{"vocab_size": 8192, "positions": "learned", "tie_embeddings": true, "init_std_up": 0.0442, "init_std_down": 0.0442, "lr": 0.00721, "beta1": 0.95, "lr_head": 0.0123, "grad_clip": 1.0, "schedule": "wsd", "decay_fraction": 0.592, "steps": 3910, "dataset": "wikipedia_en"}
Each number is 128 + 32 x the weight over its row's rms, rounded and kept within 0 to 255. Layers, rows and columns count from 0. The size above them is the row's rms in percent of the matrix's.

# layer 7 MLP down (transposed), 512x128, rms 0.208, rows 226-278, columns 0-63
size [102  98 121  76 112 106 115 101  92  84 107  98 101 107  80  85 108  65 112  96  93  83  94  88 111 108  94  90 128 109 135  90 116  76 103  98 107  80  79 131  99  87  95 104 103  77 109  87 104 152  96 120 129]
[[111 109 123  83 129 130 102  44 118 194  84 150 141 123 152 138 153 101 161 172 133 122 153 118 137 114 176 159 149 177 111 163 117  97  92  64 125 134 138 125  82  65 124 123 151  98  77 146 116 148  72 172 118 165 115 104  73  98 160 182 142 197 114 127]
 [126 150 107 130 108 129 151  94 146 133 142 106  96 126 147 145 155 106 184  93 131 186 101 146 106  59 136 100 102 120 113 188 176 105  96 120 125 220 119 148 147  81 105  91 140 165 126 148 149 132 111 114 108 167 222 105 100 107 123 139 139  88 107  75]
 [ 93 136 137 194 115  84 200 138 141 175 131 153  86 103  76  99 169 129 152 125  72 140 166 114 124 109 150 122 133 143 118 169 149  61 157 103 130 109 122 175 126  84 141 117  54 130 117 142 165 115 144 120 194 132 107 123 135 153 127 109 148  98 141 106]
 [114 103 154 128 121 161 155 124 103  42 138 168  92 138 140 134 175  81 148 137  95 101 128  96 179 126  67 107  80  80 153  99 149  89 170 144 132  97  39 118 150 122 109  64 117 128 201 126 108 166 133 124  52 101 158 188 136 158 105  84 119  95 142  76]
 [ 87 117 154 149  69 153 120 112 148  85 133 121 115  96  76 121 103  88 124 133 140 176 190 119 128 130 151 168 132 193 113  82 166 149 128 154 112 162 147  84  90 146  91 154 233 105 115 103 103 162  85 144 190 117  96 110 109 142 114  76 128 131 105 107]
 [124 152 153 125 140 129  50 142  91 103  91  80 141 124 114 134 146  89 157 134 138  89  90  99 157 137 110 129 106 163 174 142  96 110 141 173 156 117  41 199 157  72  80 108  99 148 134 168 135  80 134 116 146 146 178 134 127 141 146 168  79 171 155 157]
 [179 144 124  90 117  99 104 183  72 187 111  84 132 141 131 153  84 112 114 101 147 182 112 159 139 142 103 176 151 125 118 124 123 184  94 156  78 126 160 162 185 108 138 123 127 140  79 182 113 143 141 143 169  86 184 177  99 150 139 182 127 118 120 126]
 [134  92 102 112 112  70 175 108 141 125 146 115 172 141 140 159 130  59 108 107 174 163  69 131 112 161 179 162 112  74 136 104 148 187 155 107 135 118  93 127 122  49 114 165 121 109  86  89 120 123 132 140  90 174  54 131 133  71 113  81 169 124 110 121]
 [137 144 111 131 193 157  91 165  57 215 115  95 157 164 118 117 178 128 182 105  68 112 153 124 127 161 132 135 160 107 109  99  96 114 131 173 132 185 121 156 148 170 120 124 126 166 118 144 138 123 164  76 166  51 132 183 124 135  70 117 138  89 124 108]
 [ 70 113 135 139 123 199  83 150 106 101  95  78  53 121 119 142 140 114 111 101 151 162 136 147  99 161  66  85 112  61  88 127  74 118 181 163 173 110  99 140 122 133 124 110 111 158  92 160 141 134 183 147 178 151  97 104 190  94 103 100 116 141 112  73]
 [129 145 134  81 153 166 162  97  98 114 151 179 152  88 106  78 127 135 120 121 170 177 145 120 109  78 127 168 159 131  85 136 132 138 125 162 135 120  99  92 149  82  92 135 116  44  78 156 160  99 112 152 153  94 141 147 141 124 143 132 168  81 119 127]
 [ 56 149 142  80 141 113 110  88  82 145 132 102 116 111  85 115  64 137 152  92 150 164 119 108 164  94 105 124 102 165  97 140 109 124 128 134 139  94 151 177 134  91 127 155 145 118 143 149 110 129 152 105  94 123  70 134 135 110 158  91 142  90 130 161]
 [145 147 170 103 100 145 168 113 127 147 140 118 134  92 192 139 149  90 135 125 133 137 108 160 149 120 198 175 167 121 114 101  98 121 108 119 139 144 111  81 193 118 129 119  84 158 146  86 111 169 173 152  86 126 132  38  86 151 105 163 198 112 136 114]
 [103 143 153 220 129 132 127 186  90 127 146 109  89 151 163 110 151 112 148 116 167 170 137 106 109 201 118 132  60  94 118 156  99 146 121 137 163 109 119  84 159  95  97 129 108 204 125  91 127 160 153 170 146 101 113  89  92  85 119 107  79  77  92 127]
 [132 106 111 146  83 126 112 138 151 152 148 157 114 171 187 104 121 119 142 106 138 106 143  90 133  93  96 114  59 103  98  54 157  62 131 155 206 120  87 173 106  96 187 108 164 106 152  93 108 126  97 129 136 115  72 128 137  92 130 101  32 112 155  87]
 [138 165 186 148 161 169 138 143 130 145 135 137 123 155 187 109  69 132 130 118 165 125  80 178  78 105  93 189 141 121 139 103 137 151 178 139 177 109 145 144 147  99  97 109 105 110 168 140  83 118 168 198  86  72 109 118 158  41 143 103 112 121 158 114]
 [161 147 161 172 108 109 159 141  98 165 111 152 137 122 108 165 175 166  73 127 164 192 132 151 190 109 116 176 163 129 108 121  84  79 122 114  38 116 100 107 173  72 108 128  84 104 123 174 147 125 107  92  49 132 158  84 151 152  86 147 129  80  84 143]
 [165 129 106 170 109 148 160  87 127 144  69 170 110 107 159 145 102 125 189 101  69 136 113 116  73  96 163 109 149 159 131 141 116 158 104 151 158 149  69 122 135 115 105  41 130 143 148  54 115 159 147 119  91 167 109 142 178  96 139  66 120  99  63  74]
 [110 131 115 179  83 123 145 180 148 121 147  93 181 124 118 160 121  98  73  90 139 189 122 129 122 225 139 152 121 115 101 125 174 108 113 171  59  64 104  85 113  89 127 150  43 155 129 107 150 132  78 133 104 164  72  81 154 157 151 135 118 134 110 128]
 [120 115 112  90 169  95 118 127 169  93 118 142 169 178 137 103  60 137 176 198  66  99 122 152 119  80 132 105 152  96 150 226 141  85  70  96 157 178  92 158 143 183 113 106 199 135 146 102 186 129 140 111 114  88 134 177 149 164 187 171 145 108 146  88]
 [151 104  81  96  92 150 115 142 132 111 135 131 102 123 119 155 112 107 114 141 118 108 138 143 138 100 135 138 156 155 100 105 174 113  98 143 113 133 134 112 149  98  89 124 171 131 115 143 106 121 135 171 204 124 182 101 149  83 179 213 104 184 103  92]
 [158 123  55 128 144 126 111 152 172 141 132 164 115 152  60  83 129 135 217 159 141 103 131 165 120 100  82 137  82 153 132 159 154 133 133 173 113 114 121 120 145 133 162 117 160  81 188 163  80 151 129 151  71  50 107 160 163 165  99 105  58 101 184 130]
 [102 110 185 194 156 115 107 116 157  95 115 123 119  61 117  70 137 133  89 137 165 146 162 116  85 129 110 130 122  56 114 144 122 132  97 124 112 106 151 210 151 130 100 119 160  97 123 143 105 169 207 169 117 119  79 144  86 167 152  99 148  75  98 137]
 [177 112  68 109 148 156 124  92 121 155  64 121 136 126 134 153 170 121 123  70 131 100 117 131 118 105  84 126 123 131  96  97 115 211 152 164 125 122 168  97 104 136  57 140 136 129 149  77 150 133 138 106 136 111 117 111 191 182 179 108 143 117 131 161]
 [148 103  94 114  91 160 135 156 123 114 215 137 125  86  84 215 174 121 101 130 115 138 162 147  93 122  85 133 104  96 102 167 122 146 147 106 146 121 157 152  99 122 108 170 139 167  73 125 124  81 102 120  99 140 202 137 116 149  89 153 165 129 101 168]
 [130 173  99 115 160  96  92 130 118 149 107  82 117 120 136  98  96 143 181 103  88 116 116 180 136 113 147 143 122 125  84 164 144 126 127 189  55 115 117 146 145 123 111 136 182 153 138 159 116 137 143 144 105 112 105 158 165  97  65 127  94  81  94  84]
 [160 107 137  54  89  98 127 155 167 109 134 181 108 131  98  66 238 110 149 113  72 156 133 165 165 116 126  65 171  88 108 138 115  73 154 178 112 112  98 100 104 126 155 112  87  76 141 143 116 143 171 121 108 166 130 128 146 106 127 121  89 124 128 114]
 [ 76 146 132  79 131 119 151  78 154 130 146 171 156 127 164 147  93 101 155 139 149 132 153 106 149 140 173 109 156  98 129 125 142 191 103 135 137 142 223 131  81 147 149  99 167 109 173 136 130 157 159 110 228 128  93 174 179 100  77  96 178 176 158  89]
 [ 80 124 196 136 186 117 105 116 184 182 126  73 101 117 131 106 145 109 136 121 123 123 146 140  99 138 135 122 110 181 136 122 198 106 137 126 117 114 142 173 127  94 125 139  73 106 170 155 144 157 164 129 176 108 103 103 132 161 111 173  91 160 140 140]
 [160 143  78  88  79 154 194 160 156 146 123 144 142 133 118 148  97 104 103 134 151 111  87 146 113  54 112  99 172 124 119 113 150 155 159 104 120 132 136 160  87 111  89  98 124 112 132  98 144 174 202  55 128 127 149 100 109  83 140 115 158 121 157 112]
 [ 85 139 144 165 127 153  73  98 108 152 159 114 117 106 146 138 127 121 128 100  81 175 120 100 166  96 150 134 132 178 132 136 174  75 143 123 110 115 105 156 201 184 176 123  80  97 134 140  90  83 182 131 164 143  56 119 149 149 122 115 179  41 126  46]
 [124 121 123 168 132 164 151  75  65 101 134  80 157 130 207 155 163 105 111 133 161 113 181  97 109 114 128 164  82  97 177 164  83 156 129 133 106 107 140  47 122  58 103 139 142 158 115 106 119  97 183 182 100 140  58 131 132 121 135 111 156  67  88 123]
 [113 118 129 132 182  65  97 127 131 161  91 139 184 116 121 144 144 140 148 166 137 136 111  57 157 157  92 118  63 148 133  90 157 119  77 121  92 169 137 102 118 150 166 127 143 130 130 145 160 129  61 141 100 128 159 165  81 122 120 214  94  99 134 153]
 [115 114 167 143  72 147 162 139  60 125 148  85 120 127 218 111 133 132  92 120 111 138  86 111 141 136  91  98 138 146 108 117 148 141 101  94 136 107 100 112 169  83 142 111  91 146 109 152  99 181 165  71 160  99  79  75 156 121 104 140 125 155 149  93]
 [ 86 149  82 161 111 157 155 122  84 144  72 128 127 125 117  72  97 140  74 123 154  97 100 118 125  51 163 134  58 185 127 129  64 177 105 110 153 149 146 137 161 151  60 150 144 110  96 114  91 113 145 107 130 133  92 124 152 106 135 158 120 176  75 157]
 [120 111 139 122 132 127 133 143 142 135 123  75  96 133  84 184 127 116 125 135  47 173 168  61 154 153 175 125 115 102  99 145 102 145  98 138 127  83 142 106 122 138 133 112 147 101 101 145 142  71 172 154 169  95  66 124  63 160 109 156 181 113  93  87]
 [106  93 127 135  85 128  99 202  83 133  73 103 134 160 121 103 164  40 139 118  59 124 105 116 121 167  80  93  86 130 123 189 145 131 133 153  96 116 106 121 142 117 147 156 152 113  87 175 169 142 199  99 137  68 162 131 111 184 107 105 140 172 148 194]
 [137 144  98 125 139  62 150 137  66 125  86 113 169 138 170 197 151 140  92 121 129 167 167 125 153 131  95  99 129 132 166 157 132 122 118 132 129 121  78 141 141 138 153  75 122 118 151 102  89 105 173 129 159  78  41 165 141 163 135  63 120 176  94  76]
 [127 114 104 127 153 127 127 120 156 183 102 176 154  84 134 179  55 110 144 154 202 165 152 114 135  91 138  98 156 109 168  84 180 103  80 146  99 124  99 166 162 135  98 147 179 111 134 107 181 143 163 113 115 167 164 187 151 101 136 141 105 159 118 147]
 [108 142  88  71  94  82  41 174  50  96 140 187  94 117 119 121 129 151 167 153  69 142  97 134 118 143  70 142 106 176 124 136  99  83 105 139 157 127  84 137 158 172 128 109 146 132 128 186 146  99 139 103 132 112 154 173 129 156 113 105 131 107 189 111]
 [127  68  79 139  83 125  71  76 111 153  68 119 120 125 185 110  45 147 145  88 131  81 109  61 121 138 132 115 175 161 117 149 179 141 152 217 101 148 119  97 125 100 147 166 160  74 100 123 129 139 113 156 184 151 135 109  87 160 121  50 107 130 130 112]
 [108 132 165 130 163 140 143 125 112 145 153 146 108 156 164 136 136 156 134 120 170 103 129 103 163 150 147 184 166 124 142  58 152 112 122  82 129 153 151 129 163 131 131 156 158  92 162  37 171 132 127 121 143 100 184 125 114 104 146 142 128  77 116 125]
 [147 149  87 119 180 152 103 113 163 140 121 115 129 129 156 113  90 136 144  79 158 114 151 130 118 223 154 162 112 122 105  84  94 136 119 152 157 204  90 101 145 138 163 110  88 141 147  69 140 119 151 153  79  92 137 150 117 144 159 138  87 173 129 165]
 [ 85 129 151 150 149 125 165 105 117 157 124 176 113 124 109  95 131 113 132  71  82 147 125 130 119 126 173 170 123 119 182 192 135 147  70 127 136 143 135 146 100  80 140 172 166 165 133 159 129  85 123 133 158 106  84 205 162 136 136 122 137  98 161 119]
 [148 119 118 121 177 111 222 135 186 188 117 114  75 129  98 174 146  98  94 141  90 149 134 187 104 123  91 158 129 156 139 141 181 140 139 105 120 122 118  93 138 120 107 122 135 150 162 138 118 124 146 166 113  93 147  99 103 166 121 176 166 208 117 144]
 [141  60  64 161 131 132 146 127 135 151  67 182 157  99 160 183 164 156 113 119 101 148  84 131 105  60  82 106 165 137 120  92  88 155 104 133 162  90 132 189 155 108  64 111 159 125  76 141 159  90 174 134 114 146 139 152 175 111 113 162  72 120 115 115]
 [128 125  79 131 107 115 139 149 104 143 142 121 135 137 125 166 135 154  87 130  76 138 112 130 250 145  79  82  91 101  84 164 171  98 107 103 134 119 143 196  87  93 220  86 119 133 122  96 123  96  82 148 158 121 182 165 175 129 101 142 121 132 178 112]
 [123 130  91  93 106  44 185 122  94 166 167  58 124  84  96 125 132 111 109 151 110 144 127 150 154 157  86 114 152 124 115 145 139 158  91 152 133 157 122 135 124  86  42 177 154 159  46 119 151  94 140  78 141 125 143 156  92  98 147  98 124 169 128 122]
 [ 68 101 120 144 127 155 105 130 125  83 116 124 144 198  92 171 154 138 112 164  91 119  95 173 165  93 112 128 159 128 125 115 161 195 161 116 156 119 114 159 147 164 127 124 213 101 140 120 130 205 140 108 155 190 125 126  98 214 113 116 162 131 150 143]
 [166 127 103  83 189 202 135 151  75  77 121 113 115 160 120 131 141 107 125 101 134 176 122 122 154  96 148 144  97 129  93 118 123 140 169 115  87 148 158  92 110 141 173 103 136 186 129  90  64  86 125  85 121 146 195 118  92 127 112 152 121 116 156  74]
 [115 120 134 147 191 121 129 128 150 161 125  45 128 130 124 106 118 147 177  82 131 148 106  93 105 133  95  88  78 126 224 221 174  92 133 167 124 167 120 106 163 131  94 144  75  96 146 135 123 135  74 173  90 131  64 166 190 182  80 124 103  95 110 124]
 [133 141  61 120 154  71  80 129  59 121  75  85 119 106 130 196  88 120  82 154 100  87  75 146 178 133 112 108 108 155 153  71 134  73  99 145 127  92 160 128 146 178 169 101 157 139 143 147 117 156 104 164 155  37 149 206 124 132 179 159 117 169 152 133]
 [118 124  98 116 124  76 126 149 154 112 136 131  75 142 166  98 142 128 129 148  79  92 116 128 162 125 127 114 121 148 150 111 131 121 138 168 121  99 135 158 109 102  87 113 119 113 112 140 162 146 146 172 198 118 180 129 132  67  59 187 112 204 156 174]]
# layer 7 MLP up, 512x128, rms 0.205, rows 227-278, columns 0-63
size [103 103  88 110 111 110  99  96  95 102 111  96 106  86  84 105  93 109 110  96  88 106 105  91  99  92  95 110 107 121 102 111  83  94  96 109  94  96 119  97 100  95 108 104  87 110  90 107 124  90 123 117]
[[153 104 138 111 195 133 114 156  58 151 110 153 194 150 143  84 212 136 144  91  71  84 119 114 102 102 151 135 167 101  62 163  76 166 114 151 109 166 156 173 171  82 124 102  89 175 108 155 100  92  66 103  93 162 146 145 125 142 124 118  93 123 132 125]
 [149 121 172 130 176 173  94 165 153 120 109 148 141  35 164 121 187 125 142  90 145 183  94 169  71 107 127 138  77 102 208 126 155  94 158 110 165 115  91 151 108  97 150 101 117 133 104 117 148 136 105 139 106 129  95  98  71 140 171  99 111 139  87 174]
 [125 151 137  75 143 136 127 126 113 125 119 163 121 151 122 118 102 101  92  92  54 114 120 140  94 121 177 114 193  85 156 150  74 144  52  98 141  88 115 149  94 140  94  92 121 158 148 184 124 173 150 165 105 117 140  64 135 154 120 102  75  98 155 111]
 [154  86  56 165 139 164 108 117 132 116  73 138 135 111  89 146 147 136 202  63  65 116 123 122 175 152 152 101  64 121 145 129 142 161 119 116 121 148  91 147 123 120 141  92 159 123 112 175 179  89  70 138 126 101 100 202  75 136 169 127 165 101 140 133]
 [151 127 118 130 158 185 156  66 108 136 141 170 133 134 130 146 135 189 162 159 117 188 103 124 149 164 176 117 140 101 103 121 125  86 127 157  91 125 101 149 204  83 205 142 160 151 122  87 132 134 103 153 116 177 129 122 130 114 191  99  93 130 145 129]
 [190  96 137 118 167  74 122  99 136  94 156 149  84 133 123  96 131  90 155 151  85 124 216 134  53  84 161 119 101 137 145 164 106 123  92 160  45 113 169 114 126  82  64 109 155 166 120 133 127 140 128 138 168 157 136 108 113 179 147 152 110  70 123 173]
 [124 126 123 204 140  76 118 111 106 143  89 118 119  92 125  86 128  72  98 127 130 125 134 174 153 117 174 116  91 180  98 128 156 131 100 100 169 110 180 190 103 128  91 133 115 142 117 151 109 188  91 134 141 136  92 105 144 162 141 173 124 144  87 120]
 [117 118 165 113 160  91 155 105 187 112 175 125 146 153 159 102 147 123 109 154 106 193 144 126  94 132 130 107 101 123  51 188 125 164 118 131  98 117 123 135  51 140 160  88 168 158 149 210 148 113 104 151 174 151 104 144 108 158 156  94 106 101 124  93]
 [112 123 106 105 144 133 148 101 178  73 144 160 131 146 116 224 185 110  87  60 160 119 135 162 125 105 217 133 170 177 143 162 180 103 121 133 119 117 100 117 106 151 118 145 129 108 159 121 152 144 126 144 145 123 102 104 116 138 165  77 107 150 132 173]
 [133  45 149 183 208  76 131  88 132 131 140 125  92 102 133 179  91 130 153 154 116 161 171 155 141  63 134  62  96  95 100 107 155 129  96 102 104 164 153 110  71  99 159 131 155 120 138 140 122 147 163 156 139 142 170 167  83 153 131 114 128 169 138 150]
 [109 161 133 116 121 127 137 135  94 149  83 119  92  90  51 103  77  92 110 112 101 175 151 180 149 162 109 141  84 156 132 163  91 161 122 126 165 149 101 139 161 115 159 140 123 131 109 192 188 125 139 131 128 175 154 116 140 110 133 122  99 102 142 116]
 [128  62 111  96 158 161 103 144 134 119 168 139 151 108 134 131 149 157 201  92  96 136  99 125 151 116 125 120 108 115 125 159 137  95 103 137 164 124 116 124  90 106 127 138  88 162 170  74 128 208  61  96 172 113 131 116 132 131 141 177 127  67  80 117]
 [174  72 136  96 143  77 163 153 116 132 122 139 166 178  60 143 117 118 137 101 111 103 129  86 142 123 162 111 116 174 140 152 136 173 117 103 127  97  79 136 136 119 157 129 154 146 111  55 110  83 113 138 108 143  74 110  56 126 114 167 153 140 173  69]
 [159 128 174 121 118 194  39 154 100 144 111 117 107 184  86  86 119 131 102  57 142 118 116 147 201 139 139 185 118 129 126 128 171  88 105 147  90  93 155 131 114  72 154 118  67 210  98  97 145 149  91 112 112  70 158 156  74 140 158 129 196 144 138 150]
 [110 123 144 103 135  61 136  88  91 118 220 115 164 135 107 100 190 125 134 129 173 167 179 169 188 164 156 134 122 131 162 145  90  66 128 129 116 115  41 159 140 158  89  68 173 161 124 149 136  86 107 110 107 175 113 141 148 125 120 142 129  59 152 163]
 [116 134 109  83 111 159 101  92 133 125 128 200  77 153 157 159 148 124 155 189  92  61 142 119 141 133 100 151 106  92  96 152  91 170 122 154 120 141 123 123 159 135 148 199 103 111 122 136 124  72 145  62 111 161 152 111 121 156 122 137 134 149 151  86]
 [154  62 177 113 115 149  83 137 132 156 110 102 114  85 147  97 118 134  83  38 172 116 125 161  92 134 116  98 171 136  81 136 120 120 158 104 174 218 112 133 135 100 139 130 106 140 163 180 161 189  89 202 130  94 126 118  87 126 191 163 104 125 126  89]
 [177 171 144 180 143 126 133 103  97  75 159 132  89 160  89 157  80 118 155 161 135 105  74  72 171 167 135 142 116 156 129 135 116 207  83 124 116 122 116 187  83 120 181  99 168 155 114 141 141 133  99 100 117 159 110 161 138 118 116 132 128 163 121 111]
 [ 61 110  93  96 148 170 133 136 147 146 120 145 102 129 115 138 154 111 132  64 129 154 105  96 171 102 120 136 140 211 160 145 171 173 140 116  90 141  91 115 197 120 177 110 103 148 171 197 166 129  87 131 139 109 135 102 122 118 104 101  62  89 111 200]
 [154 117 165 100  99  92 185  46 125 145 124 110  94 138 134 159 104 104  95 174  94  83  87 108 135 166 132 146  63 122 172 143 145 138 159 120 143 122 116 153 118  85  97 100 128  92 101 101 151  91 110 107 131 123  47 141 114 108 169 140  96 186 103 162]
 [162 148 128  49 144 139 126 137 137 113 164 114 115 106 115  95 134 130 166 187 132  71 126 141 188  95 107  47 143 113 127  60 145 128 115 103 110 140 114  65 130 112  82 168  85 142 154 133  91 161 109 120 128 168 172 108  81 123 200  66 184  80 118  93]
 [179 148 166  65  79 132 133 102 110 147 108 122 114 147  96 115 113  57 186 119  71 209  96 108 130 169 132 139  93 147  95 118 142 159 149 117  85  88 130  32 158 129 139  91 112 129 140 131 197  89 141  76 106 161 127 118  81 110  75  76 141 124 122 109]
 [117 120 143 118 153 136 171 105 153 126 173 132 193 119 117 128 121 108 116 204 111  92 126  70 125 179 185 127 179 121 151 160 150 110 139 135 173  80  87 124 154 140 169  71 132 170  73 146 112 142 138 173 116 162 125 211 124 144 115 111 131 105 196  92]
 [164 174 144 147 107 202 154  85  95 235 151 194 122 119 147 125 119 144 127 151 128 113 141 109 163 111 186 121 211 151  80 150 157 163 157 147 138  29 168 174 190 118 111 123 113 119 102 104 126  89  88 131 132 157 125 158  83 111  82 133 117 111  84  80]
 [128 151 123  92  79 136 102  55 125 135 137 159 114 120 110 127 108 127 182 143 158 216  78 133  78 101 148 149 158  86 137 152 120 139 118  75 139  89 152 156 173 119 128 145 158 126 102 123  61 113 104  79 165 189 185 108  98 122 132 160 142 137 124 179]
 [160 146 132 169 171 163 146  61 112 179  52  98 119 116 173 149 106  93 113  92 157 137 108 167 159  87 114 170 218 175 119 125 151 142 116 118 141  74 113 169 157 154 122 172 137 147 143  88 112 117 108 167 119 156  75  95 138 162  77 141 124 176 118 136]
 [179 139 136 115 195 100 104 105 148  93 136 158 147 151 165 128  85 133 115 216 109 130 137 149 132 179  84 131 147  84 137  79  81  80 146  96 101 175 124 191 121  83 110 179  90 105 113 129  80 167 129  93 168 157 154 147  93 173 129 162 156  96 138 153]
 [111 126 191 127 150  91  84 101 122 154 109 168  81  39  91 150 126 113 145 139 128 154 156  97  65  93 116 100 142 151  62 129 174 189 139  63 106 145 164 106 167 145  62 141 167 148 121 148 170 119 110 162 141 133  77 116  95 176  58 124  92 113 189  73]
 [101  92 136  53 114 131  90 142 194 100  58 131 134 141  93 159 138 152 119 115 147 118 108 198 139 114  55 100 112 103 126 114  65  97 193 161 118 134 145 120 142 108 150  82 112 111 175  80 122 155 105  80 124 119 209 146  34 130 218 152 126 134 145  91]
 [143 164 161 102  98  81  97  98 133 154 171 186  99  88  64 110  91 114 165 156  92 110  93 119 137  92 151 114 115 153 153 155 135 153 143 142 105 132  90 105 117 208 108 117 113 165 145 124 145  67 162 135 100 106 157 167  80  77 133  94 139 139 151 137]
 [173 105 137  48 183 134 136 186 168 178 125 126 131 146 119 128 161 111 112 154 133  99 106 115 149  83  96 125 121 150 138 143 141 137 141 103  25 122 159 161 122 138 146 188  86 130 142 143 129 180 135 156 105 142 151 112 119 175 186  97 162 144 118  79]
 [182 122 152 123 173  97  33  75 101 135  48 132 164  88  95 160 103 119 139 142 165 128 114 106 182 127 119 141  83 161 104 117 135 138 114 120 151 133 156 117 116 148 116 132 129 135 192 113 148 153  59 112  86 108 160 153 153 172 104 136  94 131 134 141]
 [147  70 127 140 147 154 114 149 109 146 130 156 117 115 110 158 100 158 161 173 142 121 132 150 120 157 181 104 147 200 151 157 116 140 148 149  43 167 179 166 103 173  68 115  99 161 146 135  95 165 145 111 100 155  89 148 164 160 133 141  86  84  82 121]
 [168 133 136 153 174 124  74 123 144 155 125  64 159  89 119  80 103 118 163 159 133 126 166 134 134 141 142 177 143 117 152 176 110 107 156 122 113 148  89 133 100  82 132  66  92 108  77  51 171 125  83 134 152  97 107 163 113 189 138 113 131  69 139  91]
 [132 162 163 154 140 128 150 144 111 118 122 168  97 111  88  90 139 115 107 193 130  98  77 119 147 176 122  64 171 106  82 189 147 164 111 121 167  84 105 147 138 146 150 134 155 177 129 120  97 150 138 102 109  97  88 129  87 111 127 143 147 146  67 147]
 [138  99 172 125 112 153 101 115 163 125  76 172  86 211 107 107 119  98 124 151  68 133 110 134 132 124 131  90 104 146 128 106 150 131 130 107  86 152 102 100 125 141 122 119 162  92 103  98 121 164 142 122 162  95  96  70 137 149  96 147 132 137 115 194]
 [112 154 167 153 136  63 160  90 139 124 141 109 124  81 118 119 124 200  85 133 150 138 158 189 107  99 146 164 129 113 138 126 178  80 157 192 134 163 191 150  83 124 148 122 196 138 147 150 132 114 150  64 138 102 190 151 133 149 125 190 112 129 149 144]
 [103 112  99  96 112 109 125 102  97 128 126 166 101 146 111 110 165 138  97 116 109 111  83 148 200 112 100 134 101 155 137 123 129 116  89 150 146 159 125  72  60 144 157 137  47  96 181 113 110 113 129 131 129 168 123 106 178 129 160 134 132 124 171 143]
 [148 143 126  91 147 164 158  97 170 158 124 158 131 130 195 108 113 161  91 162 119 139  60 152 246 106 128 102  57 140  82  97 107 152 122 104 122 157 108 132 147 137  76 135 117 128 115 134  83  77 105 177 113 107 137 150 139 145 154  62 105  68 163 148]
 [135 170 137 116 160 166  76 112 169 102 142 142  54 159  98 140 151  62  88 187 210 104 182 179 116 165 138 124 118 151 119 116 118  51 130  47 134 132 137 121 177 125 137 129 120 125 173 134 138  78 142  70  99 137 172  85 152 170 111 185 130 121 159 129]
 [132 152 176 136 144 136 132 129 138 143  84 112 100 130 134 135 111 106  93 147 125 143  50  62 101 127 153 124 152  98 105 178 126 199 116 101 143 132  93 179 136 131 126 169 135 124  89  61 156  79 101 142  75 126 106 120 129 104 109  83 106 163 157  82]
 [ 41 109 101 125 120 137 121 115 125 175 101 137 164 136 145 152 164 115 126  81 114 106  98 168 124 172 110 112 137 140 176 168 111  97 135 114 175  94 143 143 114 109 160 144  64 120  63  86 156  74 105 140 150 135 123 102 103 130 162 131  75  94  99 136]
 [ 58 158  99 137  82 117 102 102 152 150 114 157 101 128 137 201 153  85 139 112 129 178 103 141  91 137  56  92 149 167 115 130 123 132 153 110 120 156 119 107 191 128 137 128 191 196  92 149 138 109 136 115 137 167 129 140 131 141 103  42 140 159 173  94]
 [160 173 150 171 101 127 126  95 123  91 180 201 187 209 100 112  88 131 218 156 142 154  76  79  99 138 190 106 110  87 135 109 102 156 126 100  66  82 124 110 129 134 165 122  83 116 109 107 116 104 178 117 125 156 133 131 165 134 157 154 108 125  97 122]
 [ 87 126  90 165 179 130 154  99 116 165 112 212 157 153 120 133 141 110  59 159 128 105  59 126 149 103 103 161 130  72 115 181 141 142 160 114 107 148 132 167 104 116  78 133  98 109 125 175 117 101 149 131 111 202 174  97 135 125 119 134 143 166 164 164]
 [ 93 146 177 119 155  63 111  67  93 145 100  95 132  71 110 141 145  59  74 122 184 134  96 143 180 102 131 164  95 168 187  94 129 172 131 129 128 106 114 134 106 163 123  88  94 152 188 153 128 109 113 144 115 188 186 203 138 108 117 123  93 100 169 120]
 [121 113 101 128 121  82 116 126 179  78 141 172 138 123 177 113 165  83 171 128 138 123 119 159 108 129 101  83 120  78 153 132 165  88 145 136  91 100 106 118  78 138 132  89 132 162 108  87 146 150 108  91 107 133 116 142 112 169 121 124 217  49 144 181]
 [195 136 106 115 169 108 160 127 165 118 128 136 110  95  94 151  64 120 130 162 145 191 146  81 149  94 112  85  93 191 195 151 104 120 139 110  76 116 118 165 122 138 145 168 122 101 122  87 160 102 140 117 109  99 171 162 143 137 106 164 133  97 139 161]
 [124 135  92  89 159  97 118 139 142  72 140 130 125  87 120 104 117  97 158 172 158 172 123 197  84 113 176 160 144  75 119 132 115 136 100 138 110 103 115 117 133 125 113 152 158 194 169  96 192 132 125 115  80  83 204 139  81 138 127 172 105 119  97 104]
 [138  82 151 188 118  95  90 139 148 141  89 143 145  98 115 137 169 120  99 107 129  93 168 145  73 123 124 101 190 141  99 137  49  69 206 130 149 150 140 192 143  75 144 116 161 166 155 128 130  70 119 175 114 145 103  90 130 161 149 181  92 137 109 229]
 [151  95 142 117 122  91 177 151 167 170 140 159  80 138 136 119 110 101 107 172  94 149 106 130 137  77 165  63 142 131 111 199 126  99  80 176  32 192 129 133 149 117 107 162 160 133  93 115 154 122 110 164 137 126 124 142 129 124  53 140 113 179 203 105]
 [129 142 195  93 124 164 118 125 145 132 118 122 107  89 112 139  98  82 136 162 132 158 106 103 112 104 142 156 180 121 163 157 164 190 163 181  94 170 162 100 172 136 144 110 102 107 116  76 160 163  88  77 146 170 113  85 162 138  66 151 129 149 137 115]]